Each number is 200 + 30 x the weight over its row's rms, rounded and kept within 0 to 999. Layers, rows and columns count from 0. The size before them is the row's rms in percent of the matrix's.

# k: layer 3 attention key, 768x768, rms 0.0175, rows 526-552, columns 256-383
# q: layer 3 attention query, 768x768, rms 0.0175, rows 527-553, columns 256-383
k526,108,130,258,219,194,186,221,183,205,160,155,203,188,191,250,180,227,253,204,230,235,255,189,203,193,195,165,150,192,259,216,162,208,159,174,193,181,170,192,155,166,199,153,172,157,194,215,202,119,200,226,263,195,181,158,220,184,242,212,150,169,236,186,168,230,186,171,171,163,191,194,243,207,195,230,171,236,172,182,169,130,141,265,213,232,185,223,179,211,230,234,218,228,189,191,219,208,255,171,192,200,228,209,215,227,239,122,219,251,154,217,206,158,175,163,210,224,219,198,199,167,206,220,164,154,203,191,155,207
q527,106,199,263,192,199,198,207,182,183,218,157,184,161,197,207,180,176,189,207,204,258,157,182,267,221,196,169,145,214,232,154,272,202,192,248,215,192,191,205,159,238,226,169,168,214,146,226,165,169,165,225,230,231,211,214,176,215,177,243,194,183,236,208,187,195,223,216,183,245,219,238,185,186,193,164,214,180,164,166,207,203,187,174,204,190,179,166,213,145,180,244,181,209,238,146,173,210,233,177,185,231,207,181,229,188,219,192,165,211,210,233,181,177,149,194,255,286,164,230,163,227,191,241,167,242,195,209,159,244
k527,111,154,164,181,167,212,176,194,215,201,197,194,189,207,237,200,216,221,191,200,191,225,153,151,182,161,209,280,215,189,204,156,211,172,258,183,202,188,173,230,222,170,209,188,192,186,204,244,196,195,198,174,244,246,215,226,261,211,185,180,193,193,201,201,203,174,224,184,177,133,202,198,247,196,183,194,230,185,205,289,160,241,236,197,218,177,179,162,235,206,196,214,218,149,217,175,217,204,200,188,179,214,271,193,207,163,209,199,199,211,218,168,194,177,175,210,155,224,234,212,203,187,247,176,148,248,168,185,169
q528,103,213,157,198,226,204,205,182,198,137,212,195,236,237,217,182,190,196,155,239,189,185,273,180,188,230,235,207,183,168,201,244,281,156,182,189,227,198,213,156,263,149,185,187,194,254,186,238,196,202,222,210,221,216,243,224,200,142,243,224,236,208,161,232,190,221,232,179,186,239,169,207,187,226,181,190,189,201,249,215,230,194,216,211,172,226,204,220,141,220,235,208,187,208,219,216,214,142,190,269,175,177,178,229,211,243,213,221,188,245,200,167,205,222,194,173,232,187,237,184,250,217,172,166,198,168,204,207,156
k528,106,220,231,189,234,224,166,225,246,192,235,215,204,206,209,212,264,274,137,235,196,215,239,214,175,187,190,217,203,196,193,225,188,192,148,219,240,211,204,199,228,189,121,218,245,156,226,221,209,239,176,247,190,171,206,233,246,193,236,150,213,207,188,178,197,213,191,172,227,228,256,228,254,219,200,179,209,181,175,259,201,195,205,151,229,175,172,210,217,253,208,201,180,197,189,193,172,167,172,176,239,201,168,232,205,143,187,186,180,174,203,207,206,240,201,253,169,228,197,218,260,204,259,169,214,169,163,195,222
q529,105,226,148,188,237,175,245,163,215,180,223,191,165,197,187,203,269,197,176,244,244,238,167,179,183,219,187,232,127,226,187,208,166,240,171,171,219,199,190,206,225,214,203,224,282,198,300,168,203,231,160,217,246,198,213,248,247,251,236,190,231,239,180,231,240,195,235,189,203,195,183,244,229,214,258,208,205,155,154,176,158,201,203,225,171,208,164,228,201,268,227,224,235,242,219,232,200,227,157,221,220,265,201,149,188,213,212,205,190,176,192,237,246,228,194,214,177,177,197,172,138,238,189,223,215,191,169,204,276
k529,105,206,196,166,210,283,192,192,201,268,241,232,139,172,157,192,191,198,189,176,161,202,194,234,168,232,201,134,187,232,177,200,222,109,164,245,217,216,194,201,207,217,181,242,192,211,189,154,223,182,187,215,198,177,220,221,184,178,255,237,180,225,244,148,215,225,157,256,212,194,188,176,158,229,215,170,161,213,224,215,224,190,196,202,171,176,214,192,232,241,186,233,207,235,178,184,167,188,175,145,127,146,203,146,218,177,155,237,237,161,207,150,142,198,246,164,170,155,266,212,240,229,128,196,224,223,182,141,204
q530,097,197,177,237,165,248,211,158,181,162,239,204,252,270,212,202,190,209,195,155,184,195,213,232,211,154,208,242,158,170,158,227,182,245,194,220,216,205,209,205,224,181,209,202,221,285,244,211,238,176,188,193,225,224,204,175,248,162,205,185,188,130,247,147,162,193,206,178,210,117,251,208,226,220,194,183,233,208,220,211,205,185,197,211,185,198,205,200,199,215,186,248,187,207,230,201,275,170,164,196,218,230,215,214,183,172,194,184,214,222,221,169,215,178,193,161,218,185,150,165,213,153,197,194,205,227,231,167,172
k530,101,191,173,209,202,195,262,199,236,161,212,200,184,211,200,172,193,214,243,220,263,202,217,216,186,266,228,136,204,221,229,187,244,161,275,270,172,156,231,192,207,184,178,214,184,162,157,183,218,273,210,203,160,206,185,246,215,202,187,205,219,193,191,200,173,179,231,194,191,210,230,185,213,226,216,171,265,181,145,164,201,155,188,201,226,176,202,196,238,161,213,203,196,207,200,207,123,251,182,184,231,178,228,163,223,255,185,185,147,219,169,240,206,170,185,221,224,221,138,200,222,207,234,226,169,193,163,188,219
q531,102,266,212,215,180,213,183,193,196,200,225,189,236,229,198,203,196,190,160,178,236,203,261,182,230,197,194,169,224,216,195,245,219,212,164,196,213,218,184,200,156,229,211,179,241,225,205,162,215,204,222,233,140,194,207,207,139,220,208,229,220,211,144,146,223,215,235,273,170,215,217,200,192,251,195,257,183,179,154,186,272,201,204,258,139,191,221,225,180,239,200,155,202,138,209,214,145,215,218,178,200,170,241,237,157,214,185,277,200,122,213,164,187,197,176,194,253,212,204,208,218,205,209,101,189,162,179,179,137
k531,109,187,198,143,157,258,177,189,161,184,228,214,217,150,225,178,230,211,208,188,236,192,166,185,230,178,155,193,271,180,166,169,182,206,209,221,189,179,231,167,189,166,145,191,237,218,223,258,208,200,198,178,149,245,230,206,196,162,210,177,247,204,189,222,198,198,168,161,217,165,169,169,214,189,234,174,208,292,241,156,237,242,198,182,255,146,222,203,182,186,216,212,223,241,188,212,180,174,216,207,145,192,214,210,203,202,186,139,206,233,216,160,245,257,209,284,171,189,204,188,183,206,139,261,221,174,185,262,197
q532,098,174,218,173,225,223,189,207,183,178,188,187,223,201,187,200,234,189,174,208,198,189,244,170,210,206,179,197,184,219,201,205,209,209,197,210,165,213,183,210,262,185,207,211,200,230,191,210,240,207,244,276,224,219,162,131,237,265,181,223,237,159,219,210,247,191,177,196,222,219,265,204,185,163,235,247,209,205,213,205,199,181,177,232,233,169,241,204,219,210,185,157,184,160,220,223,248,218,239,245,182,161,225,177,171,212,185,232,189,237,232,226,187,143,191,192,215,224,196,153,221,245,246,193,212,193,228,222,184
k532,110,210,167,222,192,204,247,194,205,241,222,231,211,199,220,210,166,188,238,157,194,194,217,221,203,216,182,156,180,225,177,243,165,172,241,160,221,215,202,150,222,188,164,216,220,190,219,175,277,211,234,172,139,168,211,225,216,223,151,201,221,228,218,187,151,211,182,184,213,147,196,165,247,196,190,208,244,155,197,215,241,171,239,188,178,164,224,169,150,240,224,228,190,203,179,241,193,185,147,202,238,215,190,174,156,240,206,199,189,208,213,162,152,173,236,148,177,201,159,244,232,202,175,201,221,160,207,190,212
q533,104,222,220,189,200,224,215,221,240,168,192,196,196,179,239,241,121,171,241,194,230,209,170,208,204,243,211,246,203,201,212,234,256,244,169,178,190,215,260,195,247,237,183,225,163,208,204,118,125,245,209,218,150,241,189,176,233,191,240,213,186,195,154,195,249,130,170,212,172,177,204,164,204,170,196,192,205,203,158,171,186,212,200,211,212,188,210,186,174,182,165,273,178,210,172,200,193,232,260,160,208,218,181,215,175,204,221,282,187,212,206,210,189,241,162,190,189,149,176,195,200,198,215,234,176,215,189,208,177
k533,109,165,249,224,224,207,180,215,193,198,195,210,217,202,192,192,170,215,172,212,228,141,215,199,208,198,214,224,258,242,173,179,200,205,238,157,239,202,220,210,197,169,188,134,206,231,234,198,209,185,188,181,164,157,158,226,215,177,232,255,172,204,184,199,147,205,142,151,164,259,209,239,209,241,208,246,200,225,202,240,216,185,159,200,219,188,184,214,192,220,200,130,194,215,284,191,222,193,198,256,185,159,240,207,226,209,221,195,194,193,165,178,197,229,235,198,177,196,166,224,184,192,217,191,164,168,217,205,196
q534,102,208,138,190,164,176,245,201,175,195,211,175,194,209,220,217,192,208,212,186,208,159,259,157,201,246,176,204,126,236,170,212,186,224,174,200,184,174,247,203,215,215,198,206,247,155,178,195,163,220,232,208,259,191,199,212,188,217,257,229,169,228,203,210,226,166,140,239,170,208,194,172,231,187,193,206,189,158,205,186,204,179,162,210,210,198,202,207,210,164,258,135,212,198,227,240,250,184,130,142,242,136,171,211,170,231,162,199,187,216,208,218,220,222,210,255,231,242,220,206,164,202,270,175,183,173,184,204,254
k534,109,169,189,218,213,186,184,163,223,230,193,168,157,174,177,205,238,220,164,247,228,194,174,220,237,149,240,167,243,155,215,200,190,179,160,213,243,223,159,150,235,218,243,209,189,255,198,209,251,248,162,202,176,223,225,232,173,187,191,194,196,206,188,199,197,197,175,139,202,192,200,206,189,193,211,147,232,243,183,170,195,210,193,193,192,139,228,205,217,178,171,236,167,161,231,159,234,211,238,165,209,239,196,173,191,143,206,198,236,238,189,233,206,179,263,181,214,202,172,253,203,242,193,223,221,183,231,188,205
q535,106,189,199,168,223,173,222,213,209,203,180,196,131,265,233,203,189,250,202,214,220,226,175,188,238,187,207,252,205,230,151,228,234,169,233,195,190,152,188,154,216,186,203,176,197,243,226,228,177,212,161,208,218,217,225,243,203,252,200,243,188,226,196,199,222,232,188,208,160,192,159,145,235,185,231,196,120,144,169,224,184,182,256,229,122,185,240,168,172,195,241,189,228,197,182,248,250,195,218,246,205,213,197,169,177,177,225,238,194,179,195,232,211,172,193,251,211,209,186,232,164,203,221,220,234,167,132,277,229
k535,107,215,210,144,225,249,254,185,178,214,209,219,165,176,209,161,214,254,287,216,149,238,153,236,181,239,198,155,183,232,157,142,173,220,223,166,177,207,214,185,205,179,161,221,206,161,202,196,185,184,160,216,216,182,120,175,208,194,201,161,246,186,174,218,174,219,200,159,201,229,205,260,230,223,213,173,166,241,207,219,180,217,194,222,183,230,228,197,141,201,194,275,170,245,212,147,160,197,175,186,200,205,228,209,244,210,175,187,205,156,199,178,199,236,190,180,193,220,237,195,256,250,245,216,202,192,203,144,165
q536,105,178,199,146,197,207,237,233,192,169,154,229,160,191,176,151,212,178,209,147,186,214,201,119,160,220,197,203,190,154,240,261,194,190,190,186,201,230,235,197,157,180,250,204,178,191,174,184,191,227,146,190,163,148,226,208,214,225,195,211,226,198,235,201,224,194,230,241,175,243,155,177,161,216,224,252,199,185,140,186,208,176,161,205,189,159,206,216,214,230,189,244,190,210,159,182,221,244,220,211,179,198,209,156,199,202,224,198,233,220,204,183,199,221,225,213,202,165,166,178,184,198,223,156,152,233,191,155,189
k536,106,219,175,235,193,156,147,225,213,215,217,153,189,199,196,236,209,156,224,190,221,223,186,199,210,195,254,222,197,179,217,209,179,268,215,195,199,214,190,199,195,186,165,218,235,178,202,198,195,215,199,211,245,209,221,172,192,150,163,236,212,236,193,219,193,253,171,212,201,195,199,148,190,200,206,167,191,191,219,197,178,215,216,197,170,172,216,177,234,179,229,128,226,197,248,187,184,266,197,147,197,257,205,199,215,177,247,178,187,217,205,224,222,205,183,219,177,253,228,213,244,171,256,162,205,150,229,217,144
q537,098,224,248,171,178,125,200,176,196,201,178,255,186,196,197,208,191,176,178,226,217,156,178,213,148,165,173,179,192,205,242,184,206,221,206,265,192,213,234,190,164,230,200,192,176,227,207,217,239,209,179,148,168,209,239,236,261,221,232,214,216,216,213,200,218,145,217,208,226,219,195,171,180,178,162,196,151,175,221,192,151,131,253,177,195,198,213,210,230,200,195,237,201,166,204,172,212,195,218,148,200,206,199,259,224,195,196,230,226,239,176,195,239,139,219,202,217,223,231,172,185,193,229,237,209,232,189,198,198
k537,104,210,189,196,212,209,157,178,215,199,201,169,183,219,192,241,263,203,153,215,176,196,232,204,218,213,212,196,129,196,187,191,157,151,219,181,209,179,203,152,166,151,216,254,167,155,193,220,213,192,196,233,196,179,212,269,197,178,219,224,232,175,185,169,181,219,207,192,231,187,195,213,196,254,195,236,196,156,214,199,168,233,225,206,272,184,173,181,193,220,169,131,224,181,216,188,175,162,184,187,214,192,174,188,192,173,252,218,199,228,185,217,206,211,246,164,205,191,150,209,183,221,214,205,224,183,227,194,179
q538,103,152,182,173,202,180,173,198,237,244,228,145,154,144,231,199,230,216,195,184,250,175,164,202,202,181,157,211,194,257,180,228,168,117,239,249,158,238,193,220,234,197,211,238,184,196,215,174,193,181,183,188,209,223,204,194,168,212,197,158,181,223,246,231,176,219,202,178,173,127,202,207,161,161,213,179,252,213,201,227,188,189,191,208,238,171,175,203,205,216,208,192,185,168,166,199,248,225,256,197,186,158,214,174,178,165,196,174,215,195,223,245,246,238,151,171,233,195,250,178,251,160,169,206,175,191,238,215,223
k538,109,226,156,224,290,206,191,179,228,224,211,253,207,212,187,210,198,191,155,201,157,197,193,120,174,188,210,185,210,165,206,192,215,166,202,178,229,199,195,197,267,221,155,206,222,182,212,220,146,159,223,222,196,167,212,173,256,157,254,188,172,224,226,181,193,186,155,171,205,189,221,193,207,178,190,172,186,205,205,206,165,212,161,217,202,177,198,194,214,226,209,207,255,201,206,230,217,225,130,206,203,220,173,184,235,226,243,182,220,251,222,182,181,167,183,252,253,192,164,179,183,198,266,214,180,224,186,141,178
q539,107,210,259,184,200,241,196,187,172,184,185,210,223,233,246,189,272,194,185,170,210,203,207,188,215,224,236,208,197,198,222,199,195,139,172,253,194,185,185,234,256,212,238,218,203,201,205,194,137,231,250,202,200,182,198,174,226,176,157,156,178,192,181,192,219,179,219,156,197,200,192,171,209,181,190,215,185,155,239,174,181,204,172,246,170,254,192,179,190,265,215,214,199,197,191,181,176,201,161,162,177,222,256,144,266,187,201,170,202,223,209,219,183,209,152,170,155,234,193,205,187,209,158,164,228,188,155,171,221
k539,105,231,150,208,176,267,197,245,243,169,214,182,217,249,198,169,147,208,210,228,224,205,187,187,220,195,150,238,201,225,152,197,169,179,170,195,191,248,201,216,181,231,226,223,190,187,184,226,230,174,205,188,192,212,189,214,176,185,210,199,199,144,201,211,176,182,201,230,184,173,188,246,201,217,170,197,140,206,105,221,170,213,251,228,218,213,189,200,220,162,167,231,231,173,195,205,209,186,222,206,207,186,247,216,165,203,220,144,204,155,182,99,182,259,181,218,141,143,181,222,216,182,198,185,245,225,181,206,260
q540,100,194,191,200,200,186,212,202,200,235,240,156,259,213,235,212,227,233,203,199,229,210,227,251,235,272,253,205,193,166,184,176,225,190,174,182,202,210,206,218,223,221,187,215,216,214,201,207,226,221,201,261,182,177,186,257,177,178,179,203,140,217,183,153,134,228,151,254,158,205,202,210,197,195,197,236,227,200,151,205,252,153,191,223,228,208,176,185,162,199,179,198,212,135,194,212,221,220,169,171,150,180,226,199,215,156,243,164,249,183,180,210,200,186,164,209,209,176,174,187,218,192,203,231,201,206,216,183,208
k540,103,215,181,217,202,206,205,208,212,218,195,221,190,233,202,215,207,199,188,184,176,238,202,214,231,165,166,173,224,187,167,221,190,255,247,196,188,202,179,210,163,163,201,175,191,158,169,240,151,185,241,210,258,221,206,166,213,172,222,222,208,197,242,233,177,239,192,187,172,162,198,177,218,243,198,200,210,196,218,181,188,233,186,242,252,179,158,193,244,203,224,234,226,216,199,160,186,216,218,191,163,158,200,278,194,235,142,167,205,251,189,185,193,230,208,203,223,233,178,174,190,210,186,197,206,183,179,198,213
q541,104,164,188,198,215,164,228,225,191,256,192,272,207,220,218,244,219,207,228,156,222,193,259,216,197,211,214,170,193,181,125,215,180,237,246,194,175,197,198,247,189,224,176,189,223,205,150,212,192,185,166,220,174,209,205,197,236,212,230,152,154,173,172,206,250,178,202,222,201,208,222,182,197,182,200,170,192,252,219,259,164,175,205,234,151,186,212,136,189,192,183,175,192,155,147,198,193,146,203,214,201,221,211,193,179,223,247,218,164,223,266,247,219,163,226,172,186,224,164,215,220,206,203,206,155,212,213,207,208
k541,112,206,219,187,197,242,199,217,203,197,218,230,240,221,193,208,221,177,249,211,204,219,143,233,218,201,145,242,194,167,220,223,209,185,143,208,145,230,176,180,197,172,171,207,150,208,222,167,178,180,189,212,268,232,231,210,206,174,166,194,147,199,238,174,173,224,186,246,188,186,205,174,195,157,148,150,200,253,229,226,270,180,169,213,216,177,184,184,214,179,228,241,217,193,220,203,294,133,174,182,177,188,251,249,238,235,192,144,221,197,232,163,236,265,164,193,187,201,216,200,196,288,196,205,219,137,233,197,178
q542,102,192,203,162,210,210,202,243,165,246,207,183,235,213,191,197,137,233,249,197,222,172,181,237,220,184,209,250,206,219,158,219,176,211,168,152,141,188,209,133,193,243,203,210,215,176,197,183,191,155,215,166,205,188,202,196,229,210,227,231,169,137,141,202,272,210,199,234,257,167,211,168,180,196,167,267,174,147,188,158,211,186,244,205,214,214,249,197,212,141,212,237,195,181,218,200,172,180,178,209,164,166,250,174,206,242,161,234,218,193,223,202,201,199,229,253,196,170,243,217,234,214,165,177,137,189,203,177,194
k542,107,206,177,273,191,163,162,168,190,178,130,171,242,166,208,201,211,201,208,206,228,220,162,136,222,162,215,181,192,183,145,168,182,222,189,179,213,209,184,174,241,197,138,163,162,233,183,194,177,164,216,170,232,163,143,220,222,183,197,237,205,175,203,208,185,202,174,194,195,164,227,160,245,227,202,206,217,261,202,181,205,181,189,192,176,196,207,135,233,145,177,193,202,206,217,168,167,218,219,239,188,230,185,177,214,212,240,212,177,177,175,208,234,237,191,202,188,158,170,190,209,167,248,188,185,206,153,185,266
q543,112,226,244,189,164,158,198,227,184,220,167,263,208,267,204,201,179,200,236,179,228,196,224,157,179,212,192,172,216,198,229,215,183,241,221,178,232,167,160,194,213,198,168,143,256,212,194,254,236,154,216,170,195,151,152,234,224,231,200,213,287,173,213,197,250,219,201,149,217,204,170,195,193,248,181,189,204,191,244,177,261,209,237,171,208,208,226,198,170,194,218,148,176,152,184,193,206,202,161,207,175,126,197,194,161,176,213,194,204,172,180,213,148,224,180,212,171,208,184,204,198,249,235,148,214,223,272,174,185
k543,107,226,211,205,235,166,211,208,147,154,205,211,224,201,230,183,170,204,257,180,160,197,178,211,189,173,215,215,223,145,203,169,207,167,179,236,181,159,230,230,216,214,223,194,218,209,210,190,199,179,206,231,176,189,183,193,240,137,207,220,220,207,249,211,175,168,201,169,185,203,233,207,261,179,222,228,221,194,175,233,140,224,188,178,202,212,211,191,197,179,208,225,186,251,161,150,175,249,191,213,150,243,149,210,236,190,180,188,223,252,183,220,214,210,162,175,195,166,243,168,169,228,188,186,238,190,164,193,178
q544,101,231,147,194,205,186,168,215,219,123,187,160,198,186,211,242,214,188,205,185,199,189,238,194,217,198,222,233,179,217,158,236,277,242,267,221,209,210,219,156,230,179,226,215,226,178,224,222,202,229,171,153,210,168,168,216,287,240,212,173,175,224,248,190,193,216,243,203,194,198,173,165,244,241,157,204,186,186,150,224,202,209,206,237,214,198,119,202,225,256,167,235,202,191,206,178,173,188,251,153,185,294,201,219,173,163,184,162,162,172,225,192,177,134,127,227,251,201,221,213,198,176,273,186,135,216,163,188,156
k544,109,211,217,178,203,212,133,208,233,201,184,254,180,190,188,207,191,249,190,184,206,223,202,199,202,192,156,248,221,208,223,224,208,159,161,188,226,205,185,171,211,183,178,226,193,171,176,191,144,234,116,211,179,235,176,183,209,212,234,243,208,129,264,261,187,197,212,204,190,211,171,174,180,229,220,165,204,161,208,163,198,156,176,176,218,233,199,185,188,212,219,170,206,205,223,228,212,197,217,192,177,164,178,205,207,186,195,184,175,221,208,254,246,161,234,191,210,181,193,188,215,188,189,168,220,208,208,206,198
q545,105,201,185,214,249,216,199,191,227,189,201,152,194,238,223,193,222,196,173,200,163,241,228,159,178,204,219,265,205,208,173,166,205,254,186,191,208,212,220,176,171,206,155,187,237,141,171,205,233,204,239,152,232,191,166,185,176,170,173,162,293,189,215,191,234,216,230,150,175,156,161,224,203,185,214,221,151,189,200,191,210,228,208,172,164,247,144,212,224,242,176,158,179,194,301,184,231,251,189,217,212,204,158,204,178,160,188,173,196,173,183,218,157,210,193,220,218,192,209,206,213,217,218,202,222,184,245,197,225
k545,107,202,210,192,167,268,286,200,189,250,181,201,217,138,212,191,229,153,193,216,227,203,141,221,169,195,204,153,136,208,194,220,180,164,208,238,203,229,206,197,214,270,164,197,251,244,165,188,271,166,185,221,215,188,162,201,169,217,237,213,225,170,166,219,200,213,195,212,249,201,204,221,179,209,198,215,138,172,214,238,223,245,198,190,203,197,205,204,195,195,194,220,199,193,179,156,206,164,136,244,235,202,216,191,228,132,231,154,216,179,213,233,198,183,200,235,234,182,242,188,204,195,137,240,136,225,158,178,228
q546,104,171,219,202,177,171,204,194,227,180,244,167,217,214,238,207,282,158,172,195,218,161,175,187,267,183,171,154,225,229,186,226,207,188,193,165,192,207,152,198,184,215,217,182,198,193,232,212,269,192,270,141,199,201,196,157,205,157,212,187,166,276,208,170,180,183,198,227,222,176,164,173,157,220,202,174,220,179,211,127,197,167,208,188,222,216,232,195,198,206,221,229,188,189,227,202,223,173,156,204,230,192,201,218,191,229,206,170,193,181,201,206,212,191,183,223,197,241,240,216,196,259,235,189,148,221,244,192,229
k546,106,267,187,187,165,184,211,195,151,261,210,192,183,202,158,198,210,228,186,251,218,199,173,199,182,186,179,209,207,188,215,209,214,206,206,279,200,127,244,202,178,206,163,157,253,206,149,233,199,139,240,222,211,250,215,167,133,162,208,199,215,194,200,260,242,233,195,187,188,225,196,227,171,211,210,149,195,258,151,235,259,172,205,214,144,199,139,202,247,177,255,196,214,198,166,132,250,165,206,251,212,236,165,205,196,179,194,129,258,251,233,154,224,218,216,214,245,188,215,157,175,165,151,168,227,183,192,187,202
q547,105,220,186,222,164,235,176,172,176,223,227,183,185,222,154,182,219,199,156,127,229,226,223,227,234,235,208,155,189,221,174,188,235,190,203,191,202,217,189,182,200,201,197,189,172,225,211,181,203,216,184,214,180,214,142,189,242,175,172,201,256,225,169,189,228,203,197,228,178,131,193,151,211,227,165,181,197,231,255,167,186,150,231,210,196,190,205,197,239,135,242,194,243,236,208,170,165,150,212,194,233,229,177,232,251,154,166,192,176,210,191,204,189,224,230,250,231,281,185,190,172,223,208,182,188,264,191,179,184
k547,112,175,161,182,186,185,197,196,181,234,201,175,166,166,267,182,153,187,219,241,179,193,170,150,209,145,215,238,245,226,174,204,173,162,204,213,173,160,222,170,209,274,179,208,174,198,212,173,187,193,169,192,217,190,159,226,191,139,243,181,210,148,250,228,155,160,225,205,191,178,188,194,221,185,188,235,182,237,190,223,152,165,185,195,230,207,155,212,177,214,158,219,165,185,178,180,241,217,198,210,254,204,163,199,198,203,218,176,228,198,162,237,222,192,201,167,139,201,178,158,157,176,211,207,179,187,227,196,221
q548,103,207,205,209,182,256,202,220,199,249,237,218,193,244,176,212,200,198,227,179,217,204,246,229,190,173,190,282,217,236,259,192,183,157,182,220,218,184,152,165,174,230,211,138,188,233,182,216,186,188,222,257,156,160,183,201,164,201,210,180,160,170,247,179,224,185,200,212,235,158,222,187,183,168,245,152,199,204,223,266,226,196,179,209,148,192,265,171,194,151,250,229,195,210,184,217,168,192,211,240,229,223,225,192,185,230,173,204,161,178,229,213,224,190,213,169,156,242,186,222,205,204,244,192,125,199,198,209,225
k548,108,203,210,178,181,188,232,208,215,192,177,176,188,214,230,178,160,220,205,165,211,202,216,183,195,174,196,172,178,177,198,207,203,205,208,188,214,228,213,187,219,234,187,272,178,209,196,227,217,192,183,174,231,187,149,257,198,220,158,212,208,155,179,247,159,130,217,269,195,233,213,171,163,213,177,181,243,250,187,189,178,216,131,216,167,197,161,167,153,287,191,192,275,190,211,208,207,188,188,255,183,217,265,216,188,262,151,162,177,180,195,192,145,252,144,233,249,180,205,142,212,199,218,205,215,206,243,248,173
q549,104,191,147,178,219,193,212,194,181,167,215,228,261,204,146,209,224,246,199,162,198,202,210,208,228,201,180,100,236,221,155,166,180,150,195,165,244,217,185,217,216,240,260,171,119,214,174,220,249,166,213,236,207,181,186,181,134,206,210,219,179,186,197,215,228,257,228,239,190,192,230,213,217,176,214,223,191,229,185,176,166,193,206,163,193,186,197,193,194,198,182,153,235,173,193,165,182,175,165,236,241,189,153,185,201,208,153,222,185,197,199,226,218,168,184,211,247,178,206,232,185,250,208,186,142,266,207,245,234
k549,107,251,221,172,210,169,204,211,197,212,229,196,184,205,237,223,155,165,217,171,222,198,205,250,227,225,154,248,162,238,200,251,202,204,219,240,176,227,245,228,194,141,188,208,220,234,222,187,211,248,139,241,174,154,222,146,248,201,230,156,227,214,176,208,157,121,215,191,235,212,153,208,228,224,189,234,143,190,156,220,234,258,225,192,216,174,186,200,166,210,223,227,253,255,194,223,168,203,210,158,216,222,217,171,147,194,218,203,249,235,239,226,181,149,243,133,166,223,222,194,203,138,224,153,140,194,194,171,149
q550,108,201,196,278,181,259,110,229,230,169,159,173,195,140,204,192,179,202,209,199,249,179,204,189,252,223,204,198,181,202,163,207,182,240,245,242,155,255,198,194,200,220,193,279,225,193,176,182,256,268,205,127,211,203,211,223,162,208,197,141,159,160,186,200,216,181,138,202,224,160,205,196,166,218,233,202,236,161,214,186,213,176,195,162,223,237,178,175,198,259,229,159,201,239,174,195,185,220,166,251,180,169,160,208,156,160,239,163,191,172,160,181,157,183,174,224,213,199,219,219,147,234,192,195,172,216,182,166,164
k550,113,265,227,160,168,200,214,198,166,182,200,166,183,226,221,164,183,226,230,225,174,178,155,200,192,206,190,209,151,189,245,218,215,176,148,209,205,208,173,123,187,191,147,178,270,210,232,256,180,201,208,178,184,206,218,178,230,128,227,215,188,154,229,196,221,202,258,165,190,228,177,207,229,200,207,194,171,185,192,233,198,227,209,226,189,182,224,205,231,168,188,206,199,179,163,168,222,243,222,162,226,169,168,215,258,213,196,191,160,210,206,159,273,177,203,170,197,179,171,198,252,181,214,148,217,168,202,212,141
q551,111,236,159,220,176,221,210,181,191,246,154,207,227,182,252,231,182,233,186,208,179,189,226,162,180,213,207,190,257,183,236,221,194,199,201,211,211,142,200,190,254,182,143,215,259,177,203,208,180,179,177,207,259,211,205,217,184,240,220,173,263,145,211,182,199,240,200,185,212,189,199,203,177,175,209,179,219,201,179,211,219,162,177,248,277,236,174,198,167,165,233,192,198,209,230,192,169,221,189,189,190,188,208,206,165,186,215,165,192,184,156,177,236,293,237,217,168,199,248,164,208,199,184,245,162,212,193,172,206
k551,111,246,248,196,161,182,182,195,221,183,182,277,195,203,229,114,170,175,226,147,265,225,194,198,205,183,198,143,206,199,219,224,201,191,244,230,207,178,220,198,200,184,199,189,194,227,177,178,167,244,225,156,180,217,178,192,208,187,191,178,184,250,182,208,174,224,181,202,176,117,283,218,184,199,257,184,179,205,202,194,196,187,198,170,173,211,229,214,210,264,179,193,194,204,185,216,193,203,209,208,204,214,185,124,192,224,253,252,183,180,243,112,187,215,182,184,204,189,154,296,219,224,186,210,145,180,211,201,212
q552,100,174,247,178,262,233,220,209,219,193,235,200,172,215,188,176,190,212,164,207,236,148,263,208,220,165,198,234,219,147,205,232,232,193,233,152,240,197,170,199,217,184,251,168,253,281,162,126,218,231,190,236,170,197,210,210,207,183,197,224,178,183,167,220,253,177,169,212,180,215,186,202,194,196,176,212,203,195,182,178,222,258,229,176,186,179,234,216,268,218,178,195,215,219,247,209,186,221,220,190,201,220,209,212,232,139,126,183,261,231,245,183,211,204,195,229,252,179,200,148,184,182,205,175,207,177,169,130,222
k552,106,223,210,209,200,211,196,153,205,194,179,209,238,212,179,208,194,214,229,254,228,205,164,168,246,237,143,194,251,227,248,167,228,221,165,160,218,213,201,213,194,235,179,162,257,202,238,230,205,185,236,215,193,241,209,220,209,184,184,199,221,168,236,192,176,185,232,178,149,216,227,169,250,244,201,181,191,174,175,187,193,134,164,198,239,220,230,191,221,174,195,167,220,172,159,241,235,242,176,173,223,214,238,157,169,249,158,187,226,185,238,188,171,220,200,217,181,226,228,234,227,181,262,197,187,205,189,202,141
q553,107,198,183,228,133,245,234,174,192,208,215,202,222,210,198,216,219,219,225,217,172,215,188,137,196,141,205,176,216,165,189,212,223,182,178,188,188,162,207,193,238,171,234,154,197,185,185,258,149,216,179,222,201,167,203,209,150,226,207,184,226,218,156,142,213,208,186,172,154,199,151,160,201,228,156,189,187,149,203,186,225,171,237,249,243,211,164,193,184,217,261,204,219,186,191,219,183,235,191,169,247,222,156,208,183,213,235,219,171,255,214,215,208,149,231,190,164,238,209,182,266,255,202,218,152,197,179,209,229